Weights of a small transformer language model: 4.08M parameters.
Each number is 128 + 32 x the weight over its row's rms, rounded and kept within 0 to 255. Layers, rows and columns count from 0. Numbers have three digits each. The size before them is the row's rms in percent of the matrix's.

# down: layer 4 MLP down (transposed), 256x192, rms 0.163, rows 236-255, columns 0-95
# gate: layer 4 MLP gate, 256x192, rms 0.226, rows 237-255, columns 0-95
# up: layer 4 MLP up, 256x192, rms 0.232, rows 237-255, columns 0-95
down236 099:167130155105128103157085089107130163117155170143102151159151103104145116087141150049091164166090059083113132122155089143123195117163190098161174168060086153100066089134114116135096148107110089070060117138155132166170086119117136127103141077188149133149156102071215162142122161122160140154
gate237 100:124124108125174071091161110123109097152081152124119130155083126095113026180123093114108137160118147109045202137178079083097132081111160088100109121077084152105114137111171179118143090191145128162093103150161118143135127110097174105122140092132159129109184148118116121018132204127159089047
up237 106:125134147106144098131161107136126076162124114123085111165097141105077081192188145113111108170131108115106144062138098120082115138185134106133163131125148151120088107081149166134174088197167070142101143119133164137124110155094175060125162120119193128100111115111118098054115156146140097143
down237 105:153117143153169148169123120088144115093167152134117146169191103174126116133119159085075115105111057137070140104130111091134124094122166091131066136116115117149058162143116151152123089160150136116131082120126121163145130131138122105124162151188000193094104151100108163115161162180114119159
gate238 093:121137139155108099172137141146130116159150146137122069093093065145129145071147110095131080058094126084125130110113129086139140181100175147134145154108132114107133160142067170136069207128152152131146105063133089152110109160117119120156164113074079180148098144141095128124125097142140115140
up238 090:140121148129206103092107122076144120079085124143064125144116097131197166074151116115128145121177154157147164141108134090173131080122157030126140151170124125144081164135127092158135135103119166128147123078094197044134152151092147136158141147150141122148122116096093107213190120095101131107
down238 103:116119184137112094095139085074122101110091126129172106082137111128132159124173137082142078105188160079111134133167114124128144100126114060162077109115127108114154158117156090115109102180139138163122172152113157095165111103068123070118135073109190098099125136105122136204186175152207161112
gate239 103:113138117042100086125162120084111095129122098126086149102123120127148140119126069115130141099097114107162132086107073147142138118123078160142128132078132075120158118081158117133135185105106110170111153182119162140104153165073167213092128120127087116136146094075125133099160177170121120125
up239 100:128113095106111124142185145109089100112081133168127151086151141091157104156128090035130119096161160124115135166110112143101217135123083127162085076160145139081135099147083106133119189115077149130140136149109183113145129083139133140106097077096106138127069110121121076135123122082129111156
down239 102:137160174012086143122098142183118133158164182159179103114110126044203132088094123139109117115138155116073135099075134112127115163091172154102136114109137156113060140126100119128132130092108113137165116144110112128219102104070087120154081161136117128181062154127157078157153112093098122121
gate240 103:126129191127156145126151086116133139124139122049122094129092089120098123136160126163146191134104159185098116160130177063078142115098103092094114102147123112120187139132126181117146145136112106077154090143098160102168107146134142165115060065130070064117112110098133177123173128101130151180
up240 105:160126118124194068145142121104142102173085138139120065070146137165060166086154131100163102110123137147180184133103119128112128119107152105177113080108084139098115097128127118150158161180161112128153085125131166119152159088130148139081111141123168167190203129164156160099167105098082134179
down240 099:103105150146032173114111067156094106124118133156108171160113076146132118155085110124154169159176129134137082119188137149095127047129112169135107139176208141146129118085104114125097125184120132057087092170117097134148095172127152053067143118085223158096093154096174095157080138130128084091
gate241 108:133074135124073158130075113127160115138165161109153084106054143088105175100162106137062123124114164144124058126144184146127119104127071156145089066080116168130093194142126144141157132152178112130168208155102130197104061103115161157147107131121152201118080104163126138096096143116149145095
up241 099:172135082161154097120150117122126137099117121189104125150083135176096064151065105179094130128102177124153063069126142145118093157168124157142220135134152185116093183177179090169154117152140132142140114111122073159127116116131077079136134120161181111149150185141157108108125144101160177103
down241 103:158124098078110145111067067086111133117116150210148164135078118101192162131091064089101121182147131145093059113097109126167170114138119127094121118149169151102146130132145126137177190125156122138114098113110175133119102100101121136105185122162130128161118148088122128083162179026176177135
gate242 094:096097116070110186216175153148136183116167138092140162110134172115095158137141184088161151084100119059123081163136122206126093108142074150134145140124092111125110138190120125092119138103108200117126138041116121110134154124094138133158128161154184138168098110132101150110134108126137129184
up242 094:153112164111135158064093120145109148103133068110189158151123171131113129100110100140094149146136129191158130168070160104155132127112153163159143102168199177135115124103160133182089160138080134164158154123077090116124094133147163116055136145150133113112103149129130140102093121084138073158
down242 100:131155137142135175073099150117100140089131131107137142143109087120137072150075089147141070122120184155175177093102175127114202147109100149169104106160123101091147155143113145100119121091173112153151152137085173174134087109114134150097106102052188040097151128063099185105134087113158117124
gate243 102:060110093208155087107160099154150115144194178120104140138098138087143089101125164083083108139057132144106081058160124097093130158123136134089110176166149096108105082129140097084084081111086091173136156151161142106137162165087185110146164155077078136166133093101064131130063186142126091184
up243 102:213136094111138102118124128099130059083075109152151108094103122112152084144164121143124176164137080111100123104106114150097115111107133165085137176147133116144140102123132111161121115101134168117074136225123119139150179141147132082123057115109168108072122122115060149152106078136210077159
down243 103:139161066182188037083092099120136168143096157167127122159176116153171143099137112090178163099112116128155138111111152092162131121166160121145146137126171197155084119147153162077152057146142110149148146116135096177196094136095114148153173171117144106121184171106190118127096107131147109067
gate244 108:085205129183160151106126152148055131133110125125167145123168163150091126150141090109129134142170159140112157150132141147134236093129122132154162121152135118105100177154170189181135173054085117108115067160110158092108110120101116077147064180130075123102108107147115160105103080164138070123
up244 106:096160156157128157094115169097071181150124143130174096102126092130115078145130091104195194111124159167112086139129062167134101129146113118177182128141129154133073133137115121147121094178128158114147208194163161107128140158151095146108090122129151113133080087113094110121121125136087118151
down244 098:127149151106083125157104118138107123152080124079168126064095127108092180099147131094101098155094088111033120159135181101094083141120130092106137079083180117111142135157115119127111069118128107084117096130139078124117129090106110125156129084195106098168143177105104110129068136119144163110
gate245 092:127174107142089128150132146122127153205164141145137113116161190102163129108119155122163083116112210130138147116179126149145114133142074145094084149103127112146178164154046154128134132161109123132143168132154116126141088097110086129088140170104152206095125127121110201136084112137109156057
up245 101:134087059121128149146115119101171171096148080138135103191147100092128086125158116175072151141119101148128135104173082130125142097106105112114151088128126103121058205090099090066105160151121159179132146140127107116144173102153112157086132105121094156112125143126110151156135123152088100099
down245 105:137122100119122155142172154109092134110121106172118147162100130137137176114159139160135088079117119152161069169157116107162121107106094093138103167091127150155147191165131136135151175141137137171065068172129089099135141101151092109146024092137185129151066184172113169154159044166092104114
gate246 106:097151176119102170076085099172114151164215147105119096130121093093130068102121116062139144206131071117141148194117145129139097146167150111084111106154140092183152149124099130210136133119096168088138091129111123121125098120090139134140131101101162089070135145199152169161134162179140142164
up246 108:114111205134170098187099103076157140083153101164117118154113137107141151156122169095124123071146135149143106101098109125172174164172127166146129129164196141127107081167087125086149154140181125115102163138140145194158150112145081107156190156061100119148097049067151135106165136064192136140
down246 111:164072170180136121142160097091151129075100157140124147145131125058173136108157163164104061087128178138129119110086124154098150162105120120118159136134142088120155112102127149156093132141125095225153164206140187121060120142129126161117140126156145119165133101113130133111099091101131107118
gate247 100:179106093073191115149137078121154152126121119074094094166146175129132106146095125148126139099110158112156128145120106130130110088175148184090154133095042115157144099094089121140101099071126135157113148187097120168131199110184113102084188150088130120146120118164121108113172087100120116121
up247 108:096088124173192128138071177097134119131125145106151107087120085105128158088163140143140151098084192162160105114156066159075102123133151140112133141113157131107043094154129135118110092130094085182112188076054128140146110120107158081169152096170144099168119126092140118109115149146152098120
down247 105:114135133129175137119106141144137124099117190137146114118171146141058174177186140134181136115096054109195117120132118179077045122197157144120180124092120184166159148198128118165143132073149111126110150139078153098148114142144167194130122193077141148160126103152100151081114124152133144089
gate248 104:125140160163096109171112148162155073069173130165131193137097094125103114063124090098151118119138110120196155109132143123110139108126131178118130103144088122142142116136157128157138140128153150182075113098071164144076119129110116109125096177130175105142116139177105115128103107097207101079
up248 102:096118109199149109149164141159104149072153123109131068168169146191229113144107130116105114105118135125082141108103145106159072132135161105109121131090147138080142090161133104131110115133164104114172142101191098125132151119094119135099093090136078133130120106130093102171108127130048208128
down248 095:187150073153106138147086114111178131131092122099113153107108163207062170126118161133176138176117101164132128147125132102088119116168185101093162076121093133130091100143127118129125127056093124155161155128121112098127159205090146124153078107084098166150191091202106174079160129118104151156
gate249 105:122148134128099153114112132139126117123112153108112074102080120097104120123149089132118146120136122176099137108127103050089188119064170205076094122102138138218155124127102126152128112156137107087126111126153146154120060106088203099100139153149167090093082091145102155157129102022157111107
up249 101:153156114078089146088119073188095126156102122127164036090098195167140180132207150142158110143140115129158145102119150101178124130150057141160152131114160128107131114157134126085095102123075153170131156172085112127078117135120169100189182157146175171094155095125143156133114202147136093171
down249 095:080172162131207175129123148081095135104112140140157180128149122129121157076145204102130136136114134096122097177091121122128140124119123089111056137030167159125162156127108101089096136047126080172159178134143095151131174146137155149122119169103190114126141109141110153081110153090132133133
gate250 098:147123127162138066148115145101151145114146201076051184071127185154115132200139140154108166165124144144157167100184133077119118084159106134099102097121115125133135124078149103121081105113137117130140160142149151100104157026112091118185088175100110076140147165121145178127183171149118089112
up250 098:111141133158151104122142166207151132172116085086063145064110174130099108091053123166140154132107128131139153143104098178132102155120076117145146127146121111145083126067141150099161134129133147164119122078080152071110213166140108124134119132104110062145147109152145110168111144126191166102
down250 094:122109069108112105061151162130084126116128052083104161147135095121145147059099137164089142097101126103147198111104139176131147156183124144173166150149127145131155043164139074139148107151121167053086088128132101112113149128120126139131155080132092143158109217152116144136130072131153101122
gate251 097:143116128152136107144113108220197081130136117105113042143156170095163104079139113144107156122092101161141102142155123107172124156186133136147158110111151073127196073080164102113104115119050130114132161162146145069122144101132122178145113136091088112133079129110118061101148140135113161044
up251 099:210114133113144089130115106092183156125092134120171141128118156157141086174135146116162111144069061117104120143175090118179132096071145145086129161153179073080169064179132090133100111130096155106153150111192125106121153123138149231099118126122144086118116123123155102082193092187154089058
down251 095:132068134093093166094148103163147199105159142097125128147160178126153178105134112159147088102137172076148138155088111108109174105111047113141113130126126131153117073132153102117179115139143143148118133153156100139144151101171142062183081145085137177163118088108080154192152168104133204084
gate252 106:142095144129128093196056136157124036097133045122205123100155131050106100127123074095104147115126100161084121111109096132098161058145128150098133137100093124142115117147121080136175156132174178137077134120083141091110190071111091132095145120080179128040143142135143125146085112137151151126
up252 109:162127077113180126111147098087147124123143137086129110072129186110106099106125116113136154162111088097100178130118139132132149134113112151150100108151125173167156104142091102139175080086155156151134105185119151146102187091126127108177106123093091172107126129126110164111113150151105111094
down252 103:146146081110087125149098105169162078174109084060185103113090173133100171132121125130119110095112114122194108184180159180127054134090039105151147102116148115156118136131127097094159045127067090145150105102143132081172138150181137181138091138069076146166171136120160081166134141127129161126
gate253 099:137120109133163069149154126125132130106135167070101101214109235182180104124085123109106146166130091151125117111143095121041135152144142108088114112073120112161130132141080065110111130158132090063201120107099113103063091108110113120101142090081144089162124115133096117148063119120135137141
up253 098:131135107107079150140094135134163147129153097148127123105168083122071146087124103122146018152135139191185109147132096134159130099101149145163174106174091157135088077092111123201107145136100124150100095153082119142159104110232065143128112116105177095146153108040100085126146143094138129076
down253 096:181138090165143110128127146087119129106150146142122127140166167083098161156118145157113090156097119121156132090152115102110091168147154073129124139123115106118218120102135133155073161091114106136135153130102112201126148131106126206158083130164170093150192074163069145117172094122118121138
gate254 101:116131138167156107183147117120112129161127113160165080164078170110178112054157135171105131169153137124079128129054184160074093120137116140154110138169092184169133162145185158135093104104129100132032074098127120088140161083108094149134107126112161168084134196108071112137162108155108075109
up254 102:077173108122150134167114116098181124092118153135141109129114112096122125100139101150192096153125142143127112080122133122141120129147112080144112123064171152176142160084079156157160102089133127113126124168131139166096172118148164159138116137133057147090153131183116151194157154123160129182
down254 101:131111139126097172165096146095099088168106099068131134110157028129169132123124160161147105139182165156082078137176205162135136117145094118070158094126060133145131116111175034106111155142153095176117118143077095110113194098170103111113134113153144127127123175111137107116194145081155159155
gate255 094:117115146093137143134144063080083138163112130150104136131139116099174167140118102183175115104094135126066112150197171118084169122110074091146194127053076147116137156124107100098143125087203084060145147152130175125080120149131122146109150136064167076110073097129098117109103152084094098112
up255 095:147132128108096138115139070118098153105154099112076133139097170087095145139122150122129128105102081147098133113195165110135092133110107170152155172045125138117151159122152117104079119148121115106105158158133152117094087072156126154117196145095097128174124145106119088204121161137126126105
down255 101:131110050109141160158057098120116111108138136169117161180116134098087127122168092064089097112133098121171141151112162094163113126115168097110152136156112130125168074092124192095105096218108140122124137124149113124135129181176121179126125124142042161146089179189140069126116127139141106125